python train.py --hidden_size=704 --hidden_act="swiglu" --norm_place="pre" --positions="rope" --rope_theta=10000.0 --bias="qkv" --init_std_qkv=0.0164 --init_std_o=0.0041 --optimizer="muon_variant" --final_lr_fraction=0.0 --batch_tokens=[65536, 131072, 262144]
Each number is 50 + 15 x the weight over its row's rms, rounded and kept within 0 to 99. Layers, rows and columns count from 0. The size before them is the row's rms in percent of the matrix's.

# gate: layer 5 MLP gate, 1856x704, rms 0.0607, rows 262-275, columns 528-703
# up: layer 5 MLP up, 1856x704, rms 0.0637, rows 262-274, columns 528-703
# down: layer 5 MLP down (transposed), 1856x704, rms 0.0353, rows 262-274, columns 528-703
gate262 100:48 50 41 35 68 46 48 50 51 42 32 64 59 42 29 60 27 34 63 39 23 26 39 65 50 56 72 67 32 38 72 62 62 30 43 28 47 58 68 37 37 52 47 51 27 51 28 67 29 63 53 58 18 56 26 40 62 42 49 70 55 44 86 51 59 99 69 53 61 54 66 60 66 58 57 37 66 12 75 45 89 22 56 67 63 48 48 72 57 45 42 64 39 65 75 50 40 81 62 16 70 56 79 70 57 50 41 28 70 23 33 55 42 46 54 63 25 52 44 51 64 23 47 64 63 43 58 68 34 11 63 48 51 37 64 58 30 40 46 43 48 35 42 59 31 23 59 49 41 36 53 80 63 62 52 46 54 18 72 65 29 49 73 40 28 25 65 57 60 55 71 25 34 37 60 35
up262 099:40 63 43 47 34 22 46 22 44 60 38 46 50 62 18 65 47 43 43 25 46 73 80 60 48 62 45 42 43 38 74 34 46 28 50 24 59 48 53 54 39 58 41 60 49 22 47 47 49 65 75 81 53 55 26 51 55 27 58 67 38 46 54 50 50 38 59 31 62 29 55 64 50 53 52 46 34 39 53 52 56 60 20 38 32 54 54 49 28 62 76 26 38 14 52 65 55 38 45 78 30 40 63 78 51 40 19 40 34 53 28 49 51 59 34 35 35 52 51 35 53 44 61 37 53 47 41 66 61 37 27 55 49 57 29 27 41 47 72 49 38 53 35 34 50 55 11 36 50 54 38 73 48 47 43 50 53 59 41 38 48 26 30 72 60 69 38 51 85 42 52 71 62 43 43 62
down262 099:14 70 72 50 58 32 44 49 69 75 80 53 62 59 66 70 22 58 58 57 57 59 45 64 57 51 57 26 42 43 50 49 72 45 64 26 54 60 53 79 62 60 57 24 44 19 25 64 29 67 65 43 62 63 83 24 47 53 30 51 07 69 57 30 18 60 49 44 79 67 75 49 77 27 72 58 59 10 17 49 27 58 33 48 51 68 32 69 56 59 34 46 40 21 52 44 67 66 74 59 40 67 60 55 45 48 37 42 88 55 59 57 67 32 40 76 40 56 45 52 52 60 56 49 65 35 50 74 50 46 58 36 37 83 51 33 49 61 48 41 52 63 69 62 33 44 26 57 61 23 48 67 43 41 26 48 60 44 45 64 39 33 39 59 35 89 72 51 53 39 47 76 43 44 32 80
gate263 100:59 44 34 13 41 40 58 50 63 56 39 75 57 32 20 69 31 38 45 47 21 36 42 29 19 32 63 57 37 67 67 56 65 41 45 37 50 49 47 56 64 56 43 60 54 37 55 26 49 34 51 47 45 27 50 62 62 44 27 34 42 28 48 36 31 55 38 59 44 22 23 20 57 57 59 30 35 49 58 36 61 44 75 44 69 66 56 44 67 54 40 22 67 74 60 59 54 67 48 38 63 57 38 61 45 30 42 57 35 41 68 31 51 62 69 30 42 44 35 62 62 66 61 47 38 69 43 35 35 34 55 53 35 63 62 59 38 35 71 63 51 64 56 52 46 59 47 48 48 42 47 53 32 65 57 54 18 83 58 52 74 52 61 81 41 66 44 19 54 57 29 59 72 52 46 32
up263 097:47 43 60 77 41 59 54 56 55 61 62 33 55 47 49 63 67 40 47 27 58 58 55 71 75 72 39 71 59 42 56 61 21 43 48 52 46 58 18 43 41 66 27 35 50 31 60 58 58 22 59 73 48 65 72 58 53 59 46 47 77 58 50 69 51 63 24 57 49 71 48 64 59 30 40 46 44 44 29 48 43 45 28 49 58 66 58 45 35 59 72 51 46 47 79 36 22 41 65 37 45 33 42 42 49 70 35 09 46 48 17 46 40 41 53 61 37 36 71 38 64 58 69 22 47 38 48 60 26 43 37 50 52 83 36 69 55 37 45 65 33 42 52 72 76 42 51 42 31 44 44 32 77 54 29 35 70 36 63 75 35 37 42 62 61 55 26 32 38 94 37 40 30 55 34 67
down263 100:65 45 54 70 50 39 62 19 33 47 52 28 59 33 33 57 46 69 42 53 49 50 52 25 78 71 63 65 47 76 45 12 64 39 45 26 42 36 07 56 52 50 37 43 32 28 30 20 52 18 51 32 83 25 73 45 46 60 49 76 15 54 48 58 86 64 52 42 48 75 62 50 40 53 69 54 43 22 36 37 43 41 39 30 29 56 55 35 86 81 55 51 37 43 60 55 54 52 56 49 63 38 55 44 71 52 70 44 42 68 47 63 35 69 30 54 63 37 62 40 44 18 48 36 34 39 46 78 53 44 66 52 33 46 44 61 71 54 33 59 57 26 38 48 64 30 44 55 54 59 31 19 63 51 39 61 42 37 51 64 38 40 56 39 57 50 46 47 60 59 50 59 08 54 47 35
gate264 112:46 88 40 50 58 48 48 57 38 33 68 37 55 67 71 34 31 31 47 56 56 54 61 32 50 57 37 58 60 27 42 66 64 39 62 27 33 46 35 43 67 43 55 45 57 61 54 46 34 68 21 75 42 35 90 60 61 39 68 66 54 50 81 25 30 50 47 75 10 52 58 43 27 59 75 56 33 59 56 57 60 21 57 60 43 62 04 43 67 59 58 45 40 40 62 25 43 69 29 48 44 75 68 49 58 51 45 42 54 67 56 35 71 51 48 57 30 79 61 72 68 54 37 37 38 59 63 51 35 99 62 41 55 44 51 57 57 77 48 57 48 46 48 59 65 42 46 56 65 42 28 55 66 42 49 38 59 55 59 69 48 54 33 51 43 15 44 63 63 37 33 71 43 65 31 50
up264 107:40 59 87 64 40 42 50 50 72 72 44 56 33 47 24 54 56 40 70 36 40 67 24 52 49 17 68 59 69 68 77 70 49 51 55 64 57 50 70 61 29 44 44 65 37 52 27 65 53 79 38 37 46 26 25 48 33 37 03 40 48 50 19 56 59 50 37 36 37 55 63 46 48 58 30 41 82 55 43 66 54 54 34 73 46 45 59 46 38 50 46 50 40 46 38 68 78 55 56 49 39 38 65 52 38 52 40 32 62 46 52 50 69 71 29 56 46 31 64 57 42 50 64 63 54 39 44 53 36 18 54 17 17 48 48 54 58 53 20 34 63 58 47 52 42 50 56 39 35 81 55 42 64 64 34 66 52 74 17 62 80 41 35 51 65 49 54 56 37 26 44 55 51 50 64 36
down264 099:41 51 65 53 46 35 56 42 63 75 41 67 49 45 50 68 55 66 29 53 47 58 22 62 37 48 63 34 51 74 60 68 64 73 44 77 34 63 54 99 41 37 39 62 52 64 61 79 67 43 42 65 56 73 34 51 29 76 54 33 26 57 63 64 39 45 83 61 28 40 44 69 45 68 35 82 53 55 39 51 14 76 61 54 28 58 61 49 15 59 79 58 36 41 49 73 54 38 72 30 58 27 35 23 62 41 57 38 59 56 51 56 57 77 64 46 48 55 63 37 38 56 41 71 35 58 60 60 59 33 55 45 39 39 53 57 47 34 63 84 31 74 99 50 35 39 61 39 27 61 55 55 45 96 50 58 35 51 34 77 51 68 41 58 56 52 22 16 39 58 61 42 30 42 57 14
gate265 103:40 36 73 51 47 45 40 31 60 55 27 33 68 40 38 74 54 39 43 42 56 69 51 47 40 46 58 71 54 65 40 55 68 61 54 29 53 59 26 43 32 47 54 51 42 70 33 44 47 56 17 59 59 27 53 32 53 80 38 25 68 67 42 31 29 72 53 71 82 57 63 34 55 25 43 63 80 39 52 79 32 42 58 41 50 52 72 43 40 61 27 46 39 33 59 56 57 53 37 78 79 38 46 43 42 57 38 56 31 49 50 32 41 67 50 44 54 33 45 38 44 67 19 49 32 50 51 17 54 63 70 53 56 75 24 72 34 78 51 50 37 73 36 65 58 40 57 52 59 66 62 57 33 69 47 64 64 44 38 62 45 62 56 40 57 58 21 62 26 47 54 19 55 68 15 30
up265 113:64 49 36 64 71 28 52 63 47 56 46 59 50 45 49 46 34 69 39 35 51 54 37 54 69 51 25 44 41 21 72 30 26 43 61 57 43 54 32 61 53 46 46 40 40 42 57 44 55 38 55 71 38 61 48 61 64 36 65 57 25 49 60 30 40 46 38 45 44 53 60 55 55 63 48 57 53 39 68 22 56 13 53 62 48 64 26 39 48 73 54 45 63 53 51 23 65 55 40 35 36 56 38 53 42 66 34 73 40 24 32 73 75 48 60 47 38 71 56 56 33 39 77 41 53 53 33 99 68 51 31 52 52 46 55 20 74 82 77 55 60 47 61 22 46 40 40 60 37 46 27 66 41 35 56 59 53 73 35 60 52 45 50 76 47 50 57 71 57 44 50 55 37 40 62 65
down265 111:57 67 43 50 69 29 40 54 50 83 65 50 42 45 40 59 18 91 24 40 75 58 71 45 55 59 60 39 65 15 37 39 68 24 69 45 82 64 28 43 30 41 42 56 60 24 09 25 46 76 72 36 53 43 24 62 70 28 40 62 39 49 47 42 54 48 46 47 55 46 56 69 34 36 38 35 74 38 47 56 73 62 47 67 65 78 50 47 34 39 37 57 51 48 20 20 74 46 45 24 29 24 50 51 43 63 44 44 53 27 51 39 74 45 55 66 63 45 70 63 18 34 35 50 31 46 43 72 67 56 30 55 73 42 54 25 62 56 60 52 63 41 55 31 41 50 32 71 57 42 63 64 43 36 66 71 25 69 34 46 57 29 32 58 52 62 58 29 64 49 59 40 65 18 69 39
gate266 038:55 41 33 59 51 25 65 62 59 67 40 38 53 60 64 31 42 47 42 61 55 48 45 50 45 51 35 60 64 62 58 56 58 57 67 49 67 67 43 43 54 52 36 28 57 55 52 45 56 55 31 60 71 61 75 59 47 68 43 51 70 58 40 64 45 94 53 52 50 63 41 32 44 78 68 60 61 65 38 52 43 36 53 73 61 45 44 54 55 43 61 56 39 42 41 46 48 54 55 48 52 39 56 44 27 48 45 58 49 62 45 35 63 54 68 33 32 56 57 59 59 71 38 47 40 31 53 45 34 67 19 65 59 62 47 41 47 73 54 17 55 40 53 46 21 49 47 60 54 36 50 38 33 51 55 66 63 39 35 36 69 54 90 44 60 47 57 72 63 49 54 49 49 47 31 58
up266 039:71 54 38 69 34 30 49 56 56 60 42 65 80 56 41 55 44 57 39 65 51 53 38 37 54 72 48 57 49 72 73 43 48 70 54 36 49 49 41 23 59 62 64 50 69 58 39 45 52 82 55 39 25 49 56 40 44 39 27 26 55 41 51 72 56 62 62 50 37 60 19 44 31 45 57 46 48 28 29 59 09 76 57 69 36 33 61 83 37 76 67 65 66 48 40 39 55 51 62 54 66 41 34 63 47 61 40 57 71 61 35 62 68 47 66 48 67 55 63 17 59 64 09 34 52 40 45 45 55 69 59 34 64 43 50 63 62 69 51 29 33 65 64 53 43 55 58 63 51 54 56 29 55 74 74 55 47 54 58 53 90 68 68 58 41 47 58 55 59 41 30 53 66 53 51 55
down266 043:38 48 30 42 79 33 51 48 63 52 81 58 44 47 55 34 53 60 20 60 49 37 48 54 48 57 33 47 64 55 78 47 36 62 48 49 60 95 36 46 62 67 61 47 48 42 48 30 42 57 64 52 37 67 40 69 64 45 47 37 31 46 35 41 41 53 75 31 47 81 29 72 50 59 41 60 54 39 55 29 41 77 35 62 60 27 29 52 29 57 21 61 21 47 58 72 66 69 41 62 33 49 60 58 69 83 34 57 68 56 54 64 83 47 50 63 49 50 42 50 68 49 52 70 35 55 32 62 52 65 34 44 78 52 57 57 44 55 53 49 46 72 52 56 55 36 52 68 42 51 24 17 43 44 48 54 59 20 40 48 57 44 59 55 68 64 68 31 52 23 79 58 75 52 53 41
gate267 098:43 39 88 45 67 64 45 56 24 72 45 46 69 61 57 31 55 63 34 63 61 58 56 20 67 48 37 58 38 78 54 48 45 28 52 57 77 61 42 22 73 67 49 49 12 37 39 33 29 46 44 41 28 36 63 64 75 46 26 50 45 38 50 00 30 38 49 56 51 23 41 54 49 74 54 30 79 49 70 35 38 63 32 69 40 55 16 18 49 69 79 34 46 54 53 65 45 48 49 35 44 32 58 59 38 41 61 52 43 44 45 28 69 63 49 52 43 54 76 49 53 33 22 53 65 72 58 38 31 57 58 54 67 52 40 37 34 46 57 64 67 49 36 62 40 38 46 53 31 53 50 63 55 32 51 63 78 65 53 46 55 51 67 51 46 40 47 50 71 41 53 55 40 58 56 35
up267 099:62 56 12 63 33 52 60 32 60 69 46 52 29 78 56 50 46 70 62 77 47 45 46 25 34 56 44 35 20 30 52 66 74 63 88 67 41 17 52 42 48 67 30 34 37 70 27 69 77 50 55 81 51 42 34 56 37 53 53 81 80 31 38 70 40 55 43 58 47 56 55 43 72 79 49 62 47 67 35 62 43 53 45 63 41 48 82 47 65 66 30 43 34 52 65 52 26 68 41 70 44 49 66 63 60 61 38 23 67 45 28 62 32 32 24 45 43 46 59 43 57 41 54 43 68 62 52 58 86 35 49 73 54 46 42 66 63 52 60 52 54 25 31 43 46 45 47 42 40 66 53 60 43 65 71 19 41 60 53 59 18 13 43 42 63 46 48 53 72 75 25 49 29 60 62 78
down267 097:55 60 32 72 46 25 84 44 46 41 53 35 70 62 67 42 28 42 32 57 39 22 12 35 61 66 30 49 70 27 73 76 44 80 81 31 61 69 42 59 84 32 40 49 65 59 52 68 66 46 43 46 61 48 54 52 30 49 49 62 68 23 35 51 26 77 65 31 38 67 64 33 61 52 55 67 50 73 40 45 39 58 82 73 33 42 59 56 65 64 37 39 70 63 34 71 58 37 39 66 36 70 62 18 27 46 54 53 64 20 48 49 12 54 44 54 28 49 55 58 39 59 47 36 50 62 57 61 59 61 35 51 40 59 57 47 42 59 55 41 49 52 25 27 71 09 22 24 31 47 73 62 49 51 39 79 79 77 59 46 41 70 46 69 61 62 51 58 79 35 34 35 39 45 68 32
gate268 113:41 42 55 49 35 64 63 40 15 28 75 42 54 56 48 41 71 61 62 42 45 28 53 47 52 46 42 63 45 37 80 37 53 32 49 55 75 42 26 53 22 62 63 53 46 56 72 48 50 67 63 41 48 59 71 32 55 54 42 48 54 49 55 62 44 59 20 61 23 44 88 46 65 60 56 51 52 49 54 66 61 51 54 63 39 62 60 62 63 63 40 31 61 29 65 44 43 60 61 58 43 57 72 58 57 28 62 64 45 56 56 67 36 44 40 60 35 55 39 43 35 41 16 55 21 53 60 17 78 47 37 43 38 38 39 45 36 35 35 44 79 43 46 33 66 75 59 28 71 62 30 45 68 59 39 43 07 49 23 45 61 62 57 47 58 56 20 98 31 57 56 27 71 29 65 60
up268 115:39 75 56 64 36 43 52 66 56 49 48 67 39 38 36 49 46 55 46 40 52 58 42 69 58 41 43 47 56 62 37 37 64 63 63 58 64 37 66 70 58 45 68 43 45 49 40 45 65 57 28 80 55 49 34 51 48 49 40 50 53 68 36 45 63 83 56 17 31 62 51 10 57 77 69 36 52 59 20 25 59 40 73 33 41 47 71 63 60 52 36 35 37 54 35 76 70 56 79 05 68 26 31 49 51 65 61 64 46 46 47 44 48 61 59 49 45 55 34 41 45 81 74 53 71 52 34 58 41 41 58 36 28 77 72 39 58 69 37 32 42 56 46 49 81 63 38 65 44 50 24 73 32 62 44 49 37 44 58 19 39 47 49 53 46 48 54 34 72 71 27 65 40 39 73 53
down268 111:52 46 53 75 57 53 42 76 52 65 65 22 45 62 45 48 66 52 54 51 49 39 46 67 46 57 60 34 52 66 47 56 43 48 28 74 46 45 42 68 69 29 74 39 41 43 34 42 57 50 46 79 63 25 61 58 63 29 59 42 41 46 28 58 52 71 40 46 70 58 33 65 41 77 42 33 27 46 54 59 54 48 86 07 48 38 54 65 19 55 34 34 78 60 35 52 63 49 56 46 30 33 53 25 28 63 68 59 47 34 41 36 73 42 52 45 44 68 53 53 25 57 31 70 61 42 62 36 50 40 66 48 50 47 56 53 41 32 56 51 40 36 55 32 58 42 57 37 28 42 38 23 36 55 74 46 58 57 67 37 58 36 69 51 39 34 47 26 41 57 38 69 55 63 70 62
gate269 099:81 47 51 36 75 68 63 39 31 39 57 57 64 57 52 71 63 44 42 44 56 69 60 56 50 65 57 53 32 47 55 61 54 57 45 26 59 60 17 50 61 60 58 53 52 68 46 55 51 48 55 63 45 55 37 51 72 41 25 76 55 51 25 44 55 49 66 34 65 65 30 41 32 51 68 41 31 61 51 31 62 20 52 38 53 48 31 52 48 51 68 51 37 70 39 42 39 49 64 59 56 34 60 42 55 61 65 72 38 38 67 57 55 48 23 41 60 65 70 35 65 67 64 38 57 39 35 57 63 58 42 58 76 41 27 35 65 43 41 30 48 61 81 29 74 29 54 69 64 41 62 59 52 37 61 49 45 19 46 56 42 59 47 52 39 54 18 56 61 44 46 34 46 52 51 60
up269 100:67 03 46 52 78 62 35 57 55 37 65 53 80 52 54 36 32 39 48 63 46 24 24 49 47 39 50 49 52 41 25 54 51 37 94 32 55 63 46 58 42 31 45 27 71 56 39 39 58 64 46 55 46 47 49 39 46 43 58 44 52 27 41 50 57 30 33 53 73 68 33 36 37 30 54 75 68 34 64 41 58 50 60 28 36 37 60 45 65 64 64 38 11 61 42 47 41 28 45 24 53 40 55 43 33 65 29 49 71 56 57 83 45 39 49 58 52 62 54 37 34 61 58 55 57 61 49 69 43 62 54 65 56 58 63 71 56 51 61 31 37 44 33 62 65 58 59 54 45 52 47 48 43 45 40 57 51 54 83 45 72 72 34 64 74 57 65 62 62 44 43 53 67 80 40 46
down269 097:45 46 43 28 80 56 57 57 60 46 51 36 54 33 54 62 75 52 77 48 77 48 34 38 69 49 35 55 60 44 41 66 42 19 47 76 48 41 40 56 40 42 58 64 53 60 21 58 47 24 31 74 47 57 67 30 34 29 59 43 54 47 30 49 48 51 55 44 64 52 64 77 63 33 52 43 48 41 59 54 56 61 86 54 52 57 22 42 68 52 50 56 40 45 41 22 44 62 72 52 70 45 51 69 37 40 30 74 59 65 45 34 47 36 40 72 25 64 48 78 35 30 44 65 62 60 71 90 41 26 43 32 47 62 29 28 38 72 48 63 30 38 69 48 59 73 44 48 64 19 48 31 48 27 53 23 39 23 50 93 64 71 57 51 49 20 29 36 66 68 30 73 17 51 52 45
gate270 098:66 39 54 33 77 52 42 63 50 40 22 45 58 40 50 60 85 47 37 36 57 62 44 56 37 69 46 59 34 59 67 31 76 15 17 37 41 56 33 49 80 50 42 46 36 40 51 32 37 76 69 29 72 51 77 78 24 21 20 69 31 55 60 56 69 60 74 53 30 65 48 79 56 71 36 54 58 75 54 57 55 67 46 32 40 74 11 49 53 39 44 41 55 42 61 78 64 53 41 81 48 69 37 42 60 40 34 58 40 43 39 30 25 23 56 47 65 72 53 44 74 54 36 37 48 28 44 71 60 42 54 75 48 59 62 44 56 36 45 38 46 56 26 54 58 43 42 52 67 71 49 40 31 35 22 46 48 48 20 63 19 49 45 51 45 42 44 28 35 22 66 71 61 38 43 52
up270 102:30 59 43 60 20 53 60 33 17 49 37 46 49 11 66 61 33 48 31 55 76 33 41 42 87 62 51 46 39 65 54 51 44 51 40 61 58 29 53 54 57 39 54 50 60 53 57 44 66 45 43 61 62 40 30 40 62 58 31 66 52 54 43 51 77 50 42 46 40 17 25 25 63 72 64 69 55 39 10 73 47 31 24 37 33 45 54 49 44 63 55 49 31 78 35 39 27 36 61 32 64 28 45 51 56 71 56 30 45 60 58 36 41 64 45 37 43 50 71 57 31 67 40 73 57 66 71 29 49 49 52 53 55 43 30 59 58 24 29 75 57 28 33 47 50 23 53 32 50 66 72 26 46 70 57 30 47 58 63 42 53 54 26 44 16 43 56 51 67 68 43 44 49 42 79 59
down270 101:17 46 33 70 46 52 52 46 35 42 48 48 59 32 48 63 69 42 46 45 39 45 38 65 39 43 97 43 39 41 51 67 33 68 63 49 67 37 30 62 57 62 46 36 51 46 51 60 80 37 45 47 40 29 31 59 39 42 42 35 58 33 51 53 47 36 50 47 59 25 47 53 29 70 37 32 71 47 36 50 58 44 54 42 68 64 59 19 54 39 38 56 39 72 73 62 33 48 43 54 31 48 52 38 60 60 37 62 47 45 58 72 38 59 46 63 39 63 22 48 35 57 56 59 40 57 39 14 74 33 14 43 60 60 69 55 26 42 32 54 30 70 70 46 69 57 51 60 32 24 39 39 56 62 47 51 49 49 34 78 65 74 40 54 42 55 77 58 54 44 28 39 48 49 57 55
gate271 098:28 51 70 42 77 36 51 33 39 58 71 43 50 40 84 59 66 52 48 41 30 74 29 47 58 37 31 67 34 15 55 52 56 31 75 47 60 26 40 53 48 27 24 53 34 24 52 51 53 73 35 51 46 46 41 38 32 49 49 54 75 62 91 48 59 61 53 22 51 46 53 73 51 46 62 62 44 55 57 81 66 27 58 55 39 36 40 56 63 69 49 52 39 63 59 60 41 52 35 37 37 57 74 33 44 22 68 60 42 54 44 42 51 40 63 32 42 83 70 51 44 17 85 29 66 48 61 63 48 39 69 32 50 67 52 45 55 48 61 48 44 60 47 19 36 33 60 45 38 29 69 67 44 26 29 36 73 56 48 66 32 47 59 41 40 48 53 42 55 67 62 54 34 67 22 32
up271 097:63 59 57 57 18 61 54 50 48 49 33 54 53 16 48 63 75 49 30 35 45 40 53 38 42 44 56 29 67 55 44 58 51 48 59 62 43 57 54 27 83 64 80 42 44 63 66 43 40 39 46 48 58 45 64 83 44 46 43 62 42 39 53 59 38 43 41 56 51 37 29 70 41 49 42 22 73 18 27 59 75 31 40 49 69 46 48 64 45 61 59 70 26 21 69 63 56 27 50 46 99 71 62 30 62 52 42 48 44 62 44 34 45 29 70 63 79 49 46 43 43 75 41 58 55 60 52 70 53 51 17 27 59 60 54 54 56 55 13 34 72 31 50 71 40 42 63 55 66 51 34 44 83 65 54 18 30 44 46 63 70 51 67 70 48 75 57 41 38 36 48 68 60 40 78 51
down271 094:49 59 54 46 40 27 77 68 18 15 33 53 50 46 74 63 59 65 64 51 55 54 31 69 27 54 50 46 72 28 62 50 36 45 37 73 72 61 76 51 53 45 61 53 62 42 33 39 31 41 50 47 61 58 60 34 60 46 70 36 65 23 47 47 27 43 63 82 56 29 57 79 55 22 35 49 58 31 53 52 46 63 47 73 58 65 30 47 65 39 37 59 64 45 40 20 51 52 55 54 75 24 62 56 44 27 31 26 34 15 47 30 23 34 58 61 57 69 17 34 73 46 20 59 32 38 75 24 59 44 61 47 64 31 28 66 52 39 86 73 51 18 28 80 58 33 42 49 66 43 24 38 35 57 61 25 44 67 43 48 93 50 45 42 25 32 68 32 38 67 55 39 24 46 53 60
gate272 099:50 61 26 49 54 65 50 59 43 29 45 73 46 43 57 77 35 54 83 57 51 64 62 61 55 08 41 23 81 63 36 30 55 41 60 55 73 51 63 24 99 40 76 59 33 65 34 59 60 63 32 62 55 39 77 74 18 62 55 54 65 55 60 46 36 58 20 68 92 57 32 73 58 58 42 44 65 34 37 27 67 50 22 60 25 56 55 44 58 49 44 52 57 55 53 42 54 60 40 43 69 33 40 59 54 64 74 42 74 46 31 55 51 37 30 30 61 45 25 66 40 86 49 49 39 55 70 16 78 55 46 51 51 63 43 56 29 60 37 60 61 34 44 52 34 71 60 27 78 36 58 47 64 23 55 43 43 59 56 49 56 44 45 50 27 38 34 35 45 37 52 59 61 55 57 59
up272 099:60 25 59 69 58 70 35 72 64 68 24 63 64 45 71 56 38 55 59 37 44 32 54 44 44 66 60 26 49 61 22 42 42 50 56 62 46 68 49 36 45 60 76 69 43 64 67 54 84 66 63 58 88 52 46 51 53 63 50 49 76 45 61 51 46 45 53 58 67 51 49 65 46 45 26 43 62 12 08 45 21 52 14 50 16 38 40 55 30 62 62 53 69 53 50 53 46 64 33 56 47 52 68 35 53 60 21 48 46 53 47 67 38 69 48 52 64 75 36 58 28 31 44 63 61 59 73 52 54 68 70 30 41 55 53 61 38 42 23 56 63 92 45 57 59 72 64 88 48 31 49 51 54 43 44 51 61 41 40 53 20 53 48 71 49 63 49 52 54 40 55 58 46 52 57 40
down272 112:44 48 47 18 31 64 45 67 63 45 80 32 67 46 29 20 31 64 25 57 44 43 37 27 31 37 61 41 41 72 41 63 42 39 42 54 45 40 33 55 39 26 60 63 32 48 81 54 63 60 58 48 45 57 63 61 48 51 52 57 56 41 32 30 38 50 34 37 67 61 55 68 52 40 49 63 50 32 45 63 48 63 27 66 49 46 54 42 41 53 49 27 54 28 57 51 42 68 79 35 74 25 50 58 26 55 28 30 61 52 66 67 45 69 36 50 38 56 46 34 47 38 47 81 65 54 68 39 43 45 56 42 71 38 49 26 28 53 38 52 61 53 38 44 25 48 60 45 36 49 55 50 71 58 48 83 33 51 47 34 49 45 37 56 37 52 41 55 66 49 50 20 60 34 51 57
gate273 102:65 48 54 45 45 61 42 27 42 37 58 39 40 40 60 39 45 38 52 17 29 61 51 66 58 50 58 65 50 59 85 58 04 44 44 42 46 59 21 29 47 32 59 47 51 41 70 55 71 28 50 55 48 58 37 44 54 38 61 73 27 60 45 79 45 24 20 67 46 50 72 41 40 76 24 64 50 47 30 45 68 62 50 36 45 43 76 48 70 46 49 65 39 51 26 75 31 68 54 72 46 28 45 24 66 79 46 70 56 62 42 43 53 37 54 42 41 44 47 11 63 51 41 45 24 51 69 31 15 66 68 35 44 61 74 32 69 44 39 61 39 42 15 47 71 47 64 41 60 54 38 51 66 43 36 41 37 56 57 38 53 49 36 67 49 36 46 23 44 57 33 58 65 70 24 36
up273 103:24 15 33 46 29 53 61 12 47 52 46 37 67 45 20 59 46 41 52 58 55 59 48 43 58 38 30 43 39 65 41 44 08 72 69 46 49 43 83 64 34 57 51 30 68 60 47 62 61 57 51 41 42 80 70 39 45 65 99 39 27 49 65 39 47 46 17 45 60 47 53 55 57 56 68 57 48 72 43 50 50 45 55 44 31 57 53 42 49 50 65 60 73 43 42 71 74 61 56 33 32 40 76 48 49 53 45 54 52 33 50 36 45 34 44 53 50 74 55 44 63 66 44 38 64 48 82 61 24 56 63 69 72 58 31 61 56 48 60 56 71 48 41 51 57 39 41 63 53 47 30 46 65 36 61 41 70 47 51 65 62 56 48 80 24 45 35 43 51 47 47 33 61 25 49 54
down273 103:57 26 41 43 52 47 45 49 63 73 54 58 45 64 46 64 61 41 59 53 56 65 19 58 32 50 59 30 34 53 57 60 30 37 43 50 43 70 42 65 48 58 75 78 53 42 63 32 35 43 68 48 71 27 44 38 41 43 71 51 48 20 31 34 58 46 31 59 68 28 20 51 68 50 59 44 39 57 65 67 57 39 46 49 37 39 43 59 51 41 55 58 67 65 30 58 66 33 59 42 55 60 32 35 61 70 41 19 90 46 61 54 81 67 49 56 34 61 76 46 56 53 58 38 85 59 43 67 20 54 51 66 53 35 58 47 63 48 55 35 57 52 44 38 63 56 58 46 53 26 72 48 32 63 54 37 42 63 61 11 62 42 53 69 22 30 46 31 22 49 57 52 53 49 51 40
gate274 098:42 48 66 37 59 40 52 47 30 24 25 79 27 29 48 39 56 57 52 53 64 10 51 54 73 31 63 70 54 30 43 41 33 22 61 41 58 38 41 49 80 59 38 38 36 38 38 51 36 47 28 45 18 22 47 57 52 50 39 52 32 37 56 70 60 23 41 69 39 46 57 62 70 54 36 37 33 57 77 45 54 63 56 43 66 54 47 52 46 47 70 27 49 64 38 56 55 59 64 61 79 51 64 67 37 55 76 57 48 34 44 44 64 73 44 51 48 69 68 60 31 62 56 36 36 44 41 44 64 67 37 18 62 37 31 54 56 14 50 26 31 38 48 24 34 46 33 38 33 33 61 43 41 58 24 63 39 54 48 34 68 49 87 62 38 32 56 41 48 26 48 49 53 52 35 68
up274 102:58 40 60 51 52 47 69 41 37 63 27 40 64 61 44 65 42 42 61 66 60 44 27 49 56 50 46 55 45 10 42 45 63 68 51 29 55 58 51 71 63 50 54 37 66 32 70 33 43 64 28 51 50 23 77 45 46 67 54 40 81 45 37 47 57 52 55 57 23 32 49 34 66 56 29 54 53 63 51 48 36 36 73 32 42 23 54 73 55 50 64 74 61 42 37 99 51 43 57 36 66 57 32 61 58 58 68 46 53 18 55 48 58 46 57 48 43 47 35 69 60 68 34 45 59 66 67 65 62 36 65 41 35 48 30 64 59 62 45 21 38 43 29 16 22 24 36 60 23 21 79 71 40 47 53 57 55 54 90 51 51 82 50 41 61 62 50 69 46 65 54 74 45 59 50 66
down274 096:62 41 53 52 42 53 57 22 48 30 34 42 54 50 52 45 56 54 56 50 43 44 45 42 60 62 60 64 43 41 63 59 60 46 52 50 41 45 44 68 36 23 38 33 25 53 14 51 33 83 41 49 25 42 68 38 51 68 21 60 48 67 38 43 48 46 43 65 51 53 51 68 42 57 74 52 24 49 60 55 32 39 40 44 34 34 28 59 49 59 55 49 66 60 46 70 43 61 55 42 58 29 30 54 50 61 71 39 74 45 34 50 38 30 24 18 23 42 45 48 46 66 76 64 53 68 45 55 71 50 82 60 29 76 37 66 40 47 65 41 79 60 51 51 43 28 69 43 73 49 36 38 59 61 41 51 49 22 52 49 35 35 70 35 36 60 53 53 35 40 13 39 71 44 45 44
gate275 103:37 42 26 42 38 56 75 36 63 44 65 56 43 39 37 49 53 57 42 42 45 33 51 53 56 41 51 63 73 48 54 76 45 39 68 27 64 81 60 45 40 42 38 53 30 53 29 46 56 65 47 53 42 61 69 67 52 33 40 50 88 48 38 52 54 47 33 54 26 82 50 59 23 67 39 52 65 69 56 47 29 47 46 83 33 41 57 82 25 64 80 21 76 44 57 53 38 73 41 44 72 75 43 80 54 48 62 63 63 32 24 56 44 53 46 76 36 67 46 37 37 71 36 31 69 39 48 73 45 54 44 75 64 58 45 70 26 47 47 24 32 48 52 74 44 53 53 60 53 41 51 54 58 41 49 35 51 58 45 36 62 55 55 42 66 24 28 63 65 49 36 39 71 18 63 56